From a checkpoint of a small transformer trained on Wikipedia: 4 heads of 64 (1 for keys and values).
Each number is 500 + 40 x the weight over its row's rms, rounded and kept within 0 to 999. Layers, rows and columns count from 0. Numbers have three digits each. The size before them is the row's rms in percent of the matrix's.

# layer 9 attention output (transposed), 256x384, rms 0.0836, rows 45-63,109-127,173-191,237-255, columns 0-95
103:515521543508577513451514548554486531474506505464468471593483510441548459488491556574538488572530496545449545513504516463521425492472479510500530509477488599471517559424563527487435485522516464545503440500498493499466532518506489550567490517503467522522557541498385529443556551496510566527
102:469457437474473484578546430492560496485528490426470508455541492519558453574521525490518502520513489508501521517493499498460562493482495414528608508530514441557522456520461489548473594445454501525480491530511466462494518559621505467399457551421485463572504470497655472432481531443543494515
104:550564481452515479510615544486506516554444485472455478480543558437462445477472511552450497473576454482491515555489514445470447454451533421562461545502550474525490438487509484517494514521483518552526555495481523459547475454555589539505507519496537478506533480453392487445500529484506490475
096:479537474530505491422520508525534463490473515457484488489602522502510453538522527533552489528452516524546529472543502426447520515358585509480422471496543532462484451596488469536537483490423491491488450457451467496485457518547486577525542440474471490566499518509554495492518559428530464556
101:533512505501468490496476492442456469595526431452488533505466485463403507493491492477515477465533536446516505462422527496539482452493485493428525578462469573479524460530470452499437477519514562523555604508428429478511500488456447495486423520535444526486513517439507486509603525541561427537
098:490518466541483505478485492570492472444488450499498494500557493572494431504535518543525526463450510477517581495507510555520471477505523529468487479470534510521466546465479536547490525565507571428454441455445513536489488505551419506471471441481452466470555478495532502523502497432442550494
106:508427471410450573450533525529560578494561527491472465553536423479468515573412478483523448480513542564454479539521603481471475525498465544502488440541517469519438533556536550458505572495446508501494550527488496501471486476483500581577575485556554474493471465569573523504475506563493522516
100:481479530493489511504501467534470556478463542480541479528467508451505458530501467518529492544495517498451541509504505421449544569388504475546549518481542466460526485563488475433500539566392462516472498515421537489487481431431511530536571471457496553494486467511505566519481448483454541486
104:525478464472550601505484404532551485447560506555445541495519433473485401564509554431577494487493525511484527496569446457438538440452468533501458525458538410487458523475493551547538489492425582422458434445451564422426481452576522508538475488534585540434520432523550439534449482509490518485
100:539537460467541490474538536479446555529521577458469538497441489482553477512522501487564507476532525468546485542436476537507436525481493499422521472473543487520520526434513520656549566569495508450510545501513500415525485456487421524564505497507500467545532483499512443499539477561488516527
100:452506493446511453496488496476492476450516523457524462512494547456543468446462515571510473529441500527474504518506506486467483547446437547496508502540525513539512447507493461416491514451547523472551473539484462516527472500522428531519536478390492533508522451511489600523562509477506467561
095:455560503466593470449472511547484533493397541485424551461511549458483466491490529498464472563514467505605560470401504567510439478475527564463491486567579427623518395464522447525521526538473468491551519421482525451523530505447411578466518499500477523494495525473519446501519531493494510564
093:532522524502530551549492514489520570548521432426491471475498486524513418467445476469550506504525494465496526512505543507523537545381496549531547488483538543505513496500469611518455557492511549553475440454434487501463491486507534483431540555457522487490622489510524511532434486479467533555
105:442443464567487484425478509507537460483478501488398487446531479524476497520502525524388475579427530501489516526499492577480505481439518467531433506489520455432546531519515485595503557476488514490498486515519520433497543485457562508459474410433530517483522505544583534521416522394410449482
099:471528513560530509547505498500544485478482445502449446487470498464438518461532529510496516502429533475496473411469436506574476398477551492549461567550492485486506487604462540518479456599483570464506558476421538476453543467448461512508518561466508559494546503493425528463428508522620555508
100:452487549452465496430483492488488415557484472531475506533535447478519538510519519519481423462516529503489498474492522484509443501414446547506511478488514546549455497546538577532458480532586508475480564545516520476411465508541517503560507464553529535445486525464545548453514507547378484490
092:523511579543503468451487525466515512512536525528516471477471576561510550466483541543526550465506558518465568480440463442442487489481456458456429499487512508525544588422535490481526505537517420480494503520463460462475527456513478487511517526566483542479519535500521551541500507498486504521
095:464507492448576530540482478487429492545490474521478451521500536450494517521456469519557529457443605554512521526569430544423517425543471485456520431437550500519441590528495486502475509477458533459562517529519500527425494473527436512488491566378456509572567537554445478537565518441599477489
099:556490511539535491495497456451491526527494526477504499522550448498519420531501524516552516476552503496513466503478537404556409489529481492439517502517440513480510500474567555466486442465578527427544494491508504477503531521481471542542413517580482482478512450452658514540541446505467501483
100:474494456603577528532556493509566547518487490453451557525467444507494520516440456413437528486462506431502466465557473428474520448543569505446492525539433537510471465478483538537490424418515512482466481503492459495486530472549456500489479514525481452526507430405559493508521527524537399507
108:543485557446516514495439543510481516467485492561521434541447539513498470496460479549545501522442444566506516468436494487502556491521490512503521508489513488456494494472461493520447440520449434524455475490526517518550567515479534505486466450467562528545518451473405508474556421536480550541
098:500459489457509494522445481490466496500539537509496454468477451474478512442518503458558444535478525471489494474522573503525513437464438469515524478437513478495545370444551550439514456474411446455530481554552506559503509557458514516497501455525469451560423492507499486462493482521534449562
104:517531464527555456509518525577457473473462508528446509532434512535514491453489492445478590489514497546484534499479551544475528502563530478517564475485495425424576477523472467525531510560546490433487488444518500483493600490557492488390440477501539530479477490468635551557449488458496513508
099:461440522468576512462498522428476439432481499553474522474439507469539521504449533513562502487455471503500415534516489463462511515502520427485522465535513455473531445553507581503475470517518505565539510522491536570545468565434587499544430567482591460495471442515648514474443514555466581489
104:508459520472465523505542488495507552540542467536495472511456473452502575463550429474508437511481470539467396520600567481459555487519450440472509541466506445511422456542550553487545477455519534502436539489506581550476534489460534483539512566519511539512475471480403471446475501547491479506
101:463522517488510462522456482502533481471476495497559526422447569465545441523515522493518536472509480504529553473487417501465461544523559525533503533454531454471505485554508433517536497438446507434529510466490462538481513496500467466472483413444506484469484511546555492522510520519486528485
094:474516465519527523548432563481483480603530483462402454511465465523487516569514498463488518473406492480523459540559578518517520526490536455457417501574468407575484592492525557500472470496540553521545560424581470487512536496483502506485562463518478502530473450520560452495545467412558528522
099:455499475506430459462411462603439568544484556492521468503495556536464511459430563593482578527501476518586509548500431529469579456537518520483535442507460528488488430466541485486438506517433521478529518439529543543491516560506486465454506479495475498477486496487625483409514533470501512568
107:490514587540466434505503461560479448509502452481565529519534485522528509471559439432566539503557531547496581445479437492444503499487498524556502503484539499468518524576507382507508536505449457591496519456455479559543467531519474491422480352489476530493518548554540521528507497446429451543
098:527540472518483416474468583564520494593540448478468505471448500504487519492504424499513551473487491529454432427557553492542542474496455448471466577480523485552463474492526535451476457498555456543473580488544483503519634479470423503482484496466522478501536454513351469557570515456505545483
112:591470468540476547451494458512502550562464435501553474495507486568497501503560525497519524521429549506510445504434575492535518493483462504471487449512462534449507505517548560502482537547541586551439516565456530478534516504473531467484527504566454448583475471465475416484491500405520518578
097:475470572471524566488509453459520435507490555507488530454507509518554493487448530450550492478413433445557483491450428460513496520442548502466501386500461545548540470557480608596589537534442478451522487490415504546491502510465474543550457489465497482493471549463262449465437539490467550510
094:525506496554576526461520549545589511517498464535534530448463439432474524491484579474535578512519492511520438508496514516453483480473510492463552478496462568492453529547488478472556438427535580492546540546503471471538517519492423538536487518503458429524538458501523391518543506540490447514
099:456481517496556472484547492517464481540548454484477516529589497526491430487458501493462489501583492536477534505547511500514494494530528553502522531502481509495511507415484559510435550485488416489447490397460509512439483524466550531509531452516574485527468470514559534543545446526494493525
095:513449489508577482486531492524474562478504503517448520460474497488522465498558479532515486521471516537501453538495523500459540513565528565488500499467540510473548394466551492459543496444362489490516476505496528535500521491554413484510433502554409480557513500548506420532468492509547533498
111:505499516396514558536516520459453479539501539478431456577507490515501534458576607490556432514501516535529541505495595500462472520525389506481511452467503494477536414485460487488551490562530530518550491503566522468518458520528543483467476457478555412523548486494471511447466511487485490548
103:503471457522495358509531461507461431507430532472556584542535507465479428513445523474492525551513564563503479558461464572517478397474549524587528542493443516504549488462528485539531579529462506485492522448478509513496468456518517460534481494485540521516477505444384461584521513431449513509
098:533508386480491550520465475460509511465542517472454536436560533536515555510482468522470500488516494453435560500603507452447488477501507514485490548499580472497503588453488546486466476521495529449492523473531471498488482482482478507483480515508445493516515532506481554483552463557414435529
092:559492511466461518501493482499520469492426482494583517463507489482488424500522526515498503487436578489496522491513528552420483511532482475506571485494534422498521528540541417478525540572519547531523458523456532463496456548525501444518519506542501549480472492448660489520409520467470545557
091:507573533499451458510473531502493461488553569583492564554521537571539509462465521505487558525550587464502484460484449478491490567483511538509503521568488516448470572494486538498555578525602545476591435497489510519427492484492478488464514580540517459457485506485501426470517586538461495514
086:492463503501485412464550512430516456442562531446488483493505483479525581494480482498474448481470455570533464511522541491487546489526564577476456436477494430520509467499498444514506545488573520592518471446501592476449523545538445499513531496545510482491470486464533445526504533512458540540
099:492482548506504597528500475552494461496509501436544455509475498539552514486552529458555451484465459451491489521451463540561443457525475483569500519519515497566473499503531473482533490450517491484540516496428523467518528503457522531565530513519514508530518544477391520454516476499498492486
099:473512497506537483470464465472478536555503576601491478505511529519454520478458460520464534440524468577519535509528479461504474503458455522484473507433433511431462472567458537479551490431466508517494501468591532412505529472562488541496565505542487467479464539493652505507514449497494461505
095:546474432556509474434530546521503491426506438561489493523533547419469530502473573473449461460494465450463537549481424546471476464548492555530521539535509510476523537495558489453443514498485494541494510530464499508470408527461533487459480445518535489479422520509649536494463450448485536518
097:540468474538460522480497533537480522516495460471528441475507548566506513472553512546467449494472459477504467585465513549478519498454506486424474440487448479487486540498522482449521436541577498477484492553469502453566526501563530433566493511549513475573497476470554490492519420494480495523
091:487538476481434579510534527548461532505440478609540535490463511476421426493502487567502577540554460561485521462454520545493476528509483554557541521519511521473510522488419533446536464489542436428447503559484448468553515555475531488500456503483436523473499479488529470449506519583558566459
093:527467400480555545454504527485509480522477470500501536521552521614468561537494550539401508564528465554496569526491560476510486554474479475485468526539557530465522513493496627479527543471613493490505504602569504537470533528561494489497506523559515452532601555477552465562476555452452456433
087:473536445451465461433439519536441485555485527497435463528507507584486520426482526519466489526508499561483621531565524482466575566573429461482551481522493505445570586514475505505499485529452501393497571496506530508413460501497516531533574494476493489508460493457479554455478492474489540536
093:493431506510522538477516475471567532448502504484529492518519479495508533508439506416453473428516520464546515503440604474536475478514553460522543481499542553516474492551483522563553463501527504563514510574477511514479449488552478411524473525481528485480473510497437410553482523483556523471
094:512486457575482471481560503502523458522522485457551516543542461547478442487474589520487530448562503461502475496446472518474485576447464537550534486473465499552504409461539497447493644547489465466564518512548484551539449502571530414547481422512468483471549484497488538479475450548495465464
099:491480489476501469542515471481457463558448459490522488473413485529494458482498523484489505445498501484486531456516482567501448572540496471416486541511535464543502547519481424435493471445581567447520535546519519534489561502498484458581519538472508545465423523510455475535519550468464492534
095:477441497566454487485537555466410518513444535503490523555483515474448466458528497455453482489520528467522525484564480503446487565523532545514470422533540510468497481483478563502467509621511548492505516494440489550447488510524573503526547450512505542478496511509536510522432483542487553505
087:488470489442478506459456439553533508542535541480555537528487511407450477539508493484469576485517520511456468580531513576454519446461563435497486466514546488563500482533542557497509457406460511509486509552610516485544527610560481562506464448531445438506441514455605407490467507485470537454
096:511522464522521537529522501528511493491554528537480475530513451535488491472507588557539514470518452446508557462424454481480539461464466481568520519499565501459485476491486526515496402592501493493482573502531474458597491469520572471508482561546512515505522474523375501487550451515554547487
100:478469508468490501500527489483501547428521430517504550513491545444472485565472488520464493567560524524488507462478445422473543457502493486469515535550583557365535525516489508537429510469500526507536441482570511502519479517615528574534442490513462499477507461501585436510501518449580444430
092:504446514541567504512450487542436488437563571554469431554517502535463548477550400496515482544467481579521499514523481438495531518542461510486504469443405429542543517541511483451490487424529476505506577426642492493488506423481479538509499519444585466474604505452544463469500529495471506497
091:521539590527562487465546485480498471496521519482489488457461509502526515479558554512537449502544535514567509542516471460425549477467510509505581510501470479552440511449443477495480489466518490465487465506541448518475484503455496495465486453481561508479543445469571548458484450571509467514
108:464552467444421472489566540558461459522498538519490428488518519501459503537488460495514517588512469546378506453472526485542419549472489516536541507544436491441557521573463449543576486456465540493525518500447513527462512515470566452479545500543514483465497503533556535469429477517498507439
097:496457464497432468488473457511404490476520536558467445515486525510581454528487463560490427487518466535535485505463514546503509497562511596524529443510540495512535391515460548479490411554545439404499469425495466477536523520578521510478519558474512457480521528497466503514487481531539493495
107:453424462516548463495547516528495488456519358544500495446468595463478519509468532517507485529424472547408456528513501483535618506458551538571473551544447475483439500530534533493448504492437518498424517496581420564469523449549599464540475469515587536499438483458426486486467466543494509475
098:495507415519509536606449452548456406455453528533419517539500503555497455518456505521483497554507498462479453460445494497476489555515463479559503568550480522451501466471552511551453511437495511538468511541491481576487556523374506544467482387483494503465497468519492514515546429534508442462
099:427515449454434533551571448579491540476454532534556483506481549398514487456460487499527484482533436458376530474518542458529476506506482457546423504554524494539525523550472445520475483518536479514472566521456522478492421427565480510459503524447505508536479509446483478411452478497523469512
106:492477522437536444509467590528569440503579548486507478543542434559535583482461474498526574539512492498496491479475530478520563547447526485483491469504487527447504441455507482552504531523515561546555470518501539583506535571451501530524526472467430501522518512466549480529470506479509449515
102:527489565531436528477568516498533545506484518474517541445498556438493481445521564551396519421516494439476520432485519488492570473503544470519543499468529408487510487437490485478499547483524503449495503563501462490520548522464457439433485527603416570457521460493546549478494470492491534518
111:417503516515499516463505478504520511491534482520466458441509474521494537545436536569487506482490482511499513529517532484522525492492540527535480560449483486482462504531470480477467520494559529505518479482501498491485529397475506476519507513557510522447522484452327527528453462485478428443
108:503491521512434463489544471460527514489442484455465564572580505531464534419510501494489524419463505551511503514525557482518447426492499477469544537489504557514505547510544528445511432592450457505510486542514503504547522484497519470538463571482523511454491521446511528485508436527517490486
111:472524474517525418489515442555422495511505442569546527467556484530372476519536516549492489551531502524542553529496479471556481486464537543482491511487512450449523584478419486423477475488543482456481472397545512463524521485517556505500445472481465557487529610462395517509413471486483497428
109:459441518529448476584477445475520454517526474559508500451450517499523463526565462564521502480452479418496450453491422506501511525498437506569415500509497367515464418480476500529570505499489458510466481532437481443519463484546532502541505549473475545593548526458503487498559532452518453461
105:453491529535434517548474472472508532493534502576557504490482477478494609502533485508471474564519438483475486440462459461510440427526515561577579471468549513483510508461510514523523505560468474559477448506504504532489461485524522447525517579549576499480495524457508480477509617535463525506
112:502469489418446498424488536512513510465499529538502456473559502451502609480520547556535492583449589488409516504520497509475435430460496454498509449518448407482529534548468608521499554506520546496458518529476525463499397486551522487567462476506523496531505520467604452483488534513403530506
107:530516536552483525542541480499508531520434443504511540489469546560537537532460456372524570460545486450547523485530481479451551508527578492478461534479515489567528483477480455461502542511444487499517561499540566455496556534552450527435493512445461586475521499488403522448511491469488570483
110:486537471552381510588574499486516483545528507531474525473512507528449450536549512517469516491520502534521404526516487479492511485453536468452540512469532479454474453507486474533643459500518479512548489474501512514496513527516428461477486441477453510503574484450530371477498541477469429514
106:417499448456469470572494475549455444459468503530497527546511575498485535567475468489517522558504502519485448522508436511448422503551512515481509539524527586528516476532485488468454494495513472560483458445541535504475507534575504468452486487470481477549531462532462448506495452501581476554
105:454480486472445480490462454503486477447502459510479503485504479492561496526462523506522513484388521503529550525471440457540504456505534486536523439452465516527529470501476515454575583562467533438497462434441485529510479465473505485513547554513534453532454508535475561532472468527466520502
103:430535468536538504533444541572478520515493558548490560500525417454523462494448536505536509436481474441440553432448488506501518484457479495475596501512533508507469467519470502493471456538391480521520487488525556451553449469542483532502451417407524478490504533510480502545504482456458495499
107:442458525393531466504490477584460548519499541584527560466507468461589491499482473490475506514413508541612507533561413503525525452515432513454475525471474520480509483521405508492509576509492431495501464382515488499567504443499488507554526490498537580571479565498454458483528514494468414459
# layer 9 attention value, 64x384, rms 0.0488, rows 46-63, columns 0-95
101:524593543511534493441521532599431509486535498455534488495507541497430420481470458455583497504525544454611525434467510508464508458566489495542529513557545518559568487492472568512454435495461424518520511508523412569467522453561470481440425497446458491484568482553520521504483504525559496534
105:501450473519545455518504483532555532498535495509503557508518555419456493441510520507469428505495449478566533440428476432520523488520487499546522436493507594505529446464509468463541494566473508529509530487503430511543486518461499533475499464420498508480456473496474582496469532497516475509
100:384580432537512456457482508478555491394444563457416444523566516473496473490485500552542497504465517501508522487507485425438467497543463523505495493558532447469458485521532520576546636488454473510555429391519495503544556487475477496501484503512503512522469459560486568480517495528491470482
096:520560470467512513478530541489522515526526508479520564508451483505438530471518524481490478489533485401418574514487560492511485469466548468517518476509482490475565473560524532458478544482476476509490610444501487498431484531494474472518478511435430462542526488420508540472555496484545523532
102:456505521499550509558534497514452500508454553537503520462513488490508525522448446563528512549495512477442478548601517486533507501440432505491462562566483531484519456500576454524501541467537477528470432534514470483553497455519524542517519546387457538543493489482495485529506472464459531546
099:544481510511457483534505519464477486437544455503471539493515500485524487479471480529457519512479437468505483479581638421514540486492527524517517507518540496555529527465523486549550464481509544436568566469509535482475528523455446549502526464506516502444515531577505465442533523582452468487
101:528506495531501548463494542531511484491472476519452571569503510512517504534432438527424441574520520519530531481518488485498527463486533510506489475495452466496451596504534446459479530484494526481597546482432561554471521455487540536486459549519542432485499451484532573507449565418512538518
098:477519460543488501498484479510429507440522513570482508498519502578451534525504553466516530474554526515452513517460454460458548495543577543435473558454567519474553496467497523520484537538451562471508456516429484473451476546501524508513536574496512568443543474384523481544536469523513477511
107:505481458459439506500499488458513476434501474519511476421480487500510429509559424491462517509435487533506531494458501521516481507556458484463501499531512497560500517435513509452517505505594558463520516471475579488498560506479483486548557534526472498541552536495509480571490454518468428555
101:474570530595473480473517502503538456452549566501496531437541477493479501447470486540395462473495546403505503403421469470517532481479512463462510525557510475539486538563544491543457518443446527429480515513563489492579556548490506508527540487479436544469466524499508555458566490557476516512
103:538562498499483474485481533513573495467464595471495492522567474470516503486499438478398433559471523516536582506454469496508514488528443430503514509560487528574534476446518520477466521521559495614539502472500497405577484451521501533441533517515463478538488472458474447592504582468491493534
100:517489477519485474568406528491458498501438468455540589561526552492490545484442458498503477484507492519508520498424538509549489489521475466531494511482539485466534495562457563527449474497503504514494474474496441484433441533474454481490531506457484554518572525461489523554490497467592585544
102:473484471495517530554557483428489459452476428492449447487477475473412496491476458495577518520452498477503516490476459555511474511553491544484437558450460436491519542425495492459465569484455540482518536568409482458565466515477533582548478545427580537514472425574529486522455455501468488590
098:570468546523456591546606494428487496532515487482521461426512507519460520546466512559514413501525486519473481444543472509531549522469515469495626508490506484409510452511431475490516504497513553463525522522540529582495522438508479492514468539457471512520522515516470395563437527517517455443
097:465592501518471452543451433524500501585488482540559510492544414509463540478548547583491390499490461539511435460506474548499477439516555500577564579552523527485446529510465496466454566529480442454539504487437470456512448504504555497541465479511514510432497475445471441529497465487533480467
110:459526491546573460470500558505516510443491505627525468548445527593550606445502512481506576520482546509504531472509588479473522490446572481494532439463479544466481489491538497469504455480546467549455478484487450465456522529539478453563512534502515520480452497444510487619490522486552491484
099:512467479464503489530419453547440533464553536452476480499470449481448502467575555561514506516391467511502502555510431451475474501576492436489539504506608510522499540541537500558448550539495460498546507534491523537502510388490555479510475462423454456502568584498469485419509467455522455508
098:467514539437478466505498561436540515489508478484399524490536505488442527476425491524473514504475457605514510499509485437554472539518503490461490509576479536540491521546545511467443472479506476522462485412537544490529489462561471565472534488498423423539543496482501459467513424504429546461
# layer 9 MLP gate, 1024x384, rms 0.0933, rows 0-16, columns 0-95
104:557485443515487536547544486497493510570525535447461424437478554520529505504548532515508509426514486531472540499416552552441480514537598564467512530511564573494572473510533450450547558545544458472491476500571537454536502499446496491464474496491431463496511488492530510536487527475507462492
106:549511495482429521505476516462496451555505512491504435495439534521499487537478511444460478478467516559477492569506457482540421487515558539519499453542554483566540575496494530504476500485480507508518538504521546503519491551484527532531549452506520465454496517571496502525507446416525527574
099:503491501441588516537516523538477491484490489492502546488445480488485444501429527492531524488507431476537479519461496492547425484461471562525575465466429532416532505486531495513524483491510475453545481539541515464493450485521481565524573444505559548477524557468564472508558529501469458523
106:474528554526520537587533544531545529480495566477524486488502536466482469493556443497450575361532575507471459505547530509464473459484551485416530501521606460521577467556546472477526544456494506484515621535502448461414537521481501467500467525513471476486523550538486529526496582534481491474
103:521463463553551529484423461504528495505491592521468449453448449480458549514553466567470459470528537476510423499583496518554549474498534550493525514458526521521549580517535464534530498542538522449507534556571527576456417488528441509529583529474505511512512499477446536500448465493487523417
091:509452439565430489471503470515460547520500562469574541455530504468410469458450534573418515488468548442549458454463527528468517503463492520436504488455510494448492453554502553471508511509459460411465567473565451515475465561437548487540535451518482561481507523468526451561508509489495486474
099:477511505439540524504570521478500541430443517539540461498455468534519518479445551564539417490540433488524490386450547569489491510540556501451501446545387432478513488519520488466607470517563442460502514508505469455518462456476526574450517476516453541454520453499523582522486610503511421526
093:419531505504558565522526507508484458547564546499451441531480476437467490479478522558498405512467399503464515493504483494516475494496529463572451549481504546510506558424490494490536445434503545483465561550446504505444532422483528488475473501444469449518467514542529537520561564494565465444
100:431534492578479545555503557513519524473448513550452521493470447496476516465515416525537529515534496500534559513490518513516523511446563560468554521436534495507523491518590504495490521500407573480451508446436539445463514495430474541489559423489423486465512537476569524521568448512521515459
104:499481460470469508521549534549475544517503519518446502513502497478465522530549535478493571512601524519520494538511515554489466578481560534504459481521525445489577539488555427483517554488484475505500472475446494536529545487497470559450588487537472500589556536523456556499612509506516561471
097:558416449496519444487538473482403552541476453471370480508576526511519452436514491449482397466508512528494507457516418569391419470481477398549557534573492501443481517476479507550513429497440508505444507567522477505470515497485577529391455497569531545463453542508462462503486525565513591453
097:532540506547543432553437514517476426446530522511537519465405528565446444477518497535458451483571552535444520514562547521566466508537519499474457455426481460491510496571589507501534494542504480568452559493544414536587530484552494541597557494480536398465468514526546549480477531511568528525
095:549451502474490527468511494494407463496467498494470495439521434536507540512478566493507461387510495530466504461492489510500529491476492549465464472481511506503452476565566462578488450503522547411486442484459418571543599526461530504459472487479502489483509488561456505544472561483516513501
094:508423460493461513489514457517549520541492575456491531591529374522529547466528457420480502538455563460547504511498436489465427488551474521475488442443641505597442491506493425507490532439535448474504472479593498514488526517438460557528471454480464517561502513483532477459459560458503499441
092:487537497520493455435528451508463475476438509558527487486514527515558470452570517511529472525491525434558468499479483513525430492532525466491492534477521423521486518548447504479441516433453508486496493553478465562501533565482509413484479489433463495480544506481523555429530478551530448520
095:408460562502487501494469479426550506463517459513487491532527509488476520499547506479513474547418518433492434455538525542537520469434503559478543545541502434472476457547527548491526495579551511551482482510528531539503479461497446456622552525519531454454449481531502458516475508398530469495
104:512478559421507464448531506535537544527479478496504516457453504409474525510506515549535506527519506478532579488483523582533567485560498471564474525506504509487496525406482537487526497446546506542523486468447485539451474537430558502438525549463564507491512498499473436541442508468467477437
# layer 9 MLP up, 1024x384, rms 0.0955, rows 0-16, columns 0-95
102:501535490506571518560502548455511496614536439456506509506469529496551502454439440458460546435504451570535483491534516535493483531551499561524457540483503557469474476485431534552554450493473453549555491535495494535527543576501504471453477522509467504595481443512546498530468494461451457444
107:467483622536451539493427513496537530498555539441446513514565557510474487497483503464439503505467483461484537565495537504486502394451451473498529500516540523501564502495459461497461519459470571495542544480474540590494469438520484569552479528483464480465544502510473516478532466413477501491
098:505513444463550473510526542491481415487446543463501462603492537447503434477492569491574489509493521470507517459464516620508552576496520481508505460518403562470572493481525475513479501470550446425530522496520447496481448491505539513490523451571570536450509551534538494363497523504496477494
100:524467516478533511436495488482457510486469500540549497518461519578492492465487445532484553542423532609500445529525535500453528431431450520450549460465503445504505486420503481515546488517481496480500508452412458503492371447489463532572499555508525451513470507508519518528576493548519425527
099:578508474485483486542483495469517483514543548466487454522507571475553520544534483511466529497463507502451457540496472522547530522564526537541558562514520559419547510535491466475500551522551478486479558540450460512495380576505418462481490546530478516519496552450434455536520550518490413491
095:517495501527499419477481520510546456477519572462541462545438490487502496498531460521510507442479442468434493530374493541459500483517468497555502557505511511544464455476522489557536498486544506485560425512507537520540505469571499527478578559515432523582519519477531531553538554457484519432
102:414543535527517509489456469512446455480460529512571554453517534552457474530555438427544514465512529522481484471508476468451412516477415469520432419485538521519497572531452476475524562424512507477515488584548552517486505498497519409524528555453485554504497460502534575529564527473476506505
094:474503550538518516458519447496485466493469499501595498531435499492467532517431506488512513468481496564475543484523464460450486518488478530494426481506486518564535468490466516463516503545558520505535462482496468458469515521433455509525523389500508505488464442580473468463490507522437496521
099:493556486603520500476487494460497503461531555471542573419493484512453517448568487490613527535519497526510514507483398481499578485516555505469502426493520509452464498485561522520516545558484445485511494519467450492522435478541459520505497450539486447497496530597517488494510525546510522403
105:525427529475498511472414563510495412526484465541496513576515529535505576546523489453511482515525508496490436512501514449424460502487455442427577476465501497469514465518519476458499573505476542455536424467523509417512471554500526503485528481504517471537528564528590534436553532550504558519
098:530491498504461471545572496488414490452493442527564506506525495476442479590525482436516542478486580457513497524565524483380596442457448486490476467535514493488571490560549552500460506499514546445508518553486496425550512537450467468474447515479541460477502528490451563434552492489507462546
097:508542468453589575459523453506520552543505439536509594554468473490652522578477494527505514547466459454468504465514425485513473481459507525536513520496512441473511463466422542425495558512539474514506546470459532418419495558484539522489453562486465555532501561551438478516514454533492480526
092:472568464519541504436524484480489467509500503527504452521505524480508463472506481444474492424426530501441475485555520503505551517524464500541413484521560491471410473522511506452505527509496548463521520516491477453456525551498554510461480539600496533486532521503529482528466537499488538479
097:519512480442567529533504536523505437532530507554544499503517554437400472529465489564546525455467551451501469531529534457564495491505508482473553522563477537505512559437436544461458463505548492434526549539475545489530468579541537538463520514486495498491488493449465468477531553505402539497
097:466478607493547479530475482547540518478425516541525492489479544565519473501590529503517485512455559479576525486520510528540484587542452505474515478509474435506405518456489579445491444463512520474551522550455431554484498506487513433508517511441468494502491474469518474455544482515496533518
095:463508479583518531518465517530490451502472488456514518493457502548542484503457563452486495472489492424529545455504490526447470516539529532479467527489555519448464507428435504487537498508486520423526536486525455546470474504486538512421453479491525513471574540531462554467531491590509472491
103:534411511417525508457441530468482589455537481550471522411480471462443478490462504449534479463508519458493549515508512496529499486507430542530460494493492461507544498403487481462483478513442473493482552584503480519538518524526504464530517514495446458543465494482499525560579481605493509413
# layer 9 MLP down (transposed), 1024x384, rms 0.091, rows 0-16, columns 0-95
099:597477475453522502512534500484452499541476485505519537527452522504527530529490424477461595487526498489536574488572498477540471448508515485453451493505499517525478466486562478428569504498603524516491468479510517530524505470461510502435518481516434508531496446510513538510546469531460514482
103:480543550527423517503522524512464508491487499430411499452571530515469523536490515454532538556500591433465476558500535492483509512505409502563508491542537539501501397512511503556498481534452547543456523514566523547527456469498487498517465611495545526482478502537647544436505575485544508455
099:506551486485514514599449505505501437482488500414500516488580511463491513496536529498549529464492503465511535467549489495522438501491467580489468500539500510447532530482503480510388542569480516549510472463494496491495451515456509530511487515473506532508516501417616517485451539539479492446
102:451528523490483501609518525503489510521510464526539507420538553553540539481516487445518503464458485541490441519520545491528520534454557508511508554437495517543514449568525538524496561535457481439489593472545469518504470491575537414458476536514448465493461522601555579562474544574407510497
104:534536488501359521494414492540530574507467442498493457494462514432439518504514537495443550597463468573462527520533410509479513447512479422535552540472492432516560519524457545457453469535567537453520523485497527450552513487483449545569475525506551609494498517477404517602481524477607439546
093:549413493565364471485449518485472499526537502553486491459538508537464492578498521525492444486507386496572468518521529521491490532474496562510533498471474529474514477561455494529455536465589526449424460555530423518526499537467495526518432519438510551494574517561471465559502442540514481514
101:463464540504632550527457473467511438446399476451515550495530532505484519535455469507556544588535529490544511468509518527536596524571416533447504506541563465530552550494558566509486509451510444502428505535533502462468502497529495552521514493479531533413550525510543553533524541497487511464
098:500445527462484462434500526451550531422486499437518488483515449458445584543568433525526509501502535476477497476445523517507508431443522477446504492500535510516471440523509486495530436549428563510523564619522480470510519490596458592421504477495493499437440494471581459516475514530474476515
101:509526499556463475396448510483537506485540488495543576526523480504487479553486476482478488442546476542523511439443447506501490591515532485469557499488461497504514464456484542541465545532489505507504516491511510434476474511528446428477497539539523523490516479499562456518474493545453515434
105:439478422486528590507510520534459475469519430510512525594519503446521555509441560462508563545452544552535445592448536407504528555487457519437559535495487491494526515493508431400458583501518484513561526536521491424519525443554503536470519477415496561499460422458497515447484537542498558456
096:462518438457448538493465568529465525500424547496507507540459463419450464519493504524447580401506454507505428540486440491549518538516525530479544461586476453515495438523485496535551493444512523536459514425517533449579462479525414527537502532496495514508456495475535510511434503467584530479
097:476468560449479456539583466535495507516573555457478512499484482444422517498471511450522482531490507493437420460448531508555477486522545503568545477520517519481514458431535469448534500482500498501448591564540470502474514518536480502482495474530502485474508436479401466548436523500496465552
094:485540482461477477458558478487452572488461482514540449555453474530476468451471504507511457592433480508456506540462465372514469492507510451465471572467490476481510459528541406455560515493494530489526491487473541458517447450470567514515491532527489459474525502525598503510547456472555416476
098:598532501498433403441443474526473464504548472554461445440474470519456510509508499520478510437594502548508468534422463499443511505430551535500608441475462430480484510568443503530473480494488498443476560521534469455484518527506555479553522491498522522508444504492472402494453483496487495473
095:532470522526564563404546534492503498463554490561510499525480540524422487492499438519514561522548467482499540487532501514527431540480521515494529542504442458496412510446540530512462531489479482466481491487463481491440497459472516498541520575490442509489518388459434479554482469573547506493
096:541466529508414512534572546467451499506469484516630535513465479516505446405503541514521523440480529544487525496516410497461564471461456553468518535511521467486405479490538462497498559514477499503385475449552502564466541465530468440565559475481504492525499564507428503548491507480436450524
101:470492498481573515463438540548475529487480550515482497463472474529523461468497522504556482523532481492498497518500474442477534493457509501536528484482533463484473423422541535555525460534503517423579539459428505403502478561477561486498470493506554451519564498501411502539476472510477475409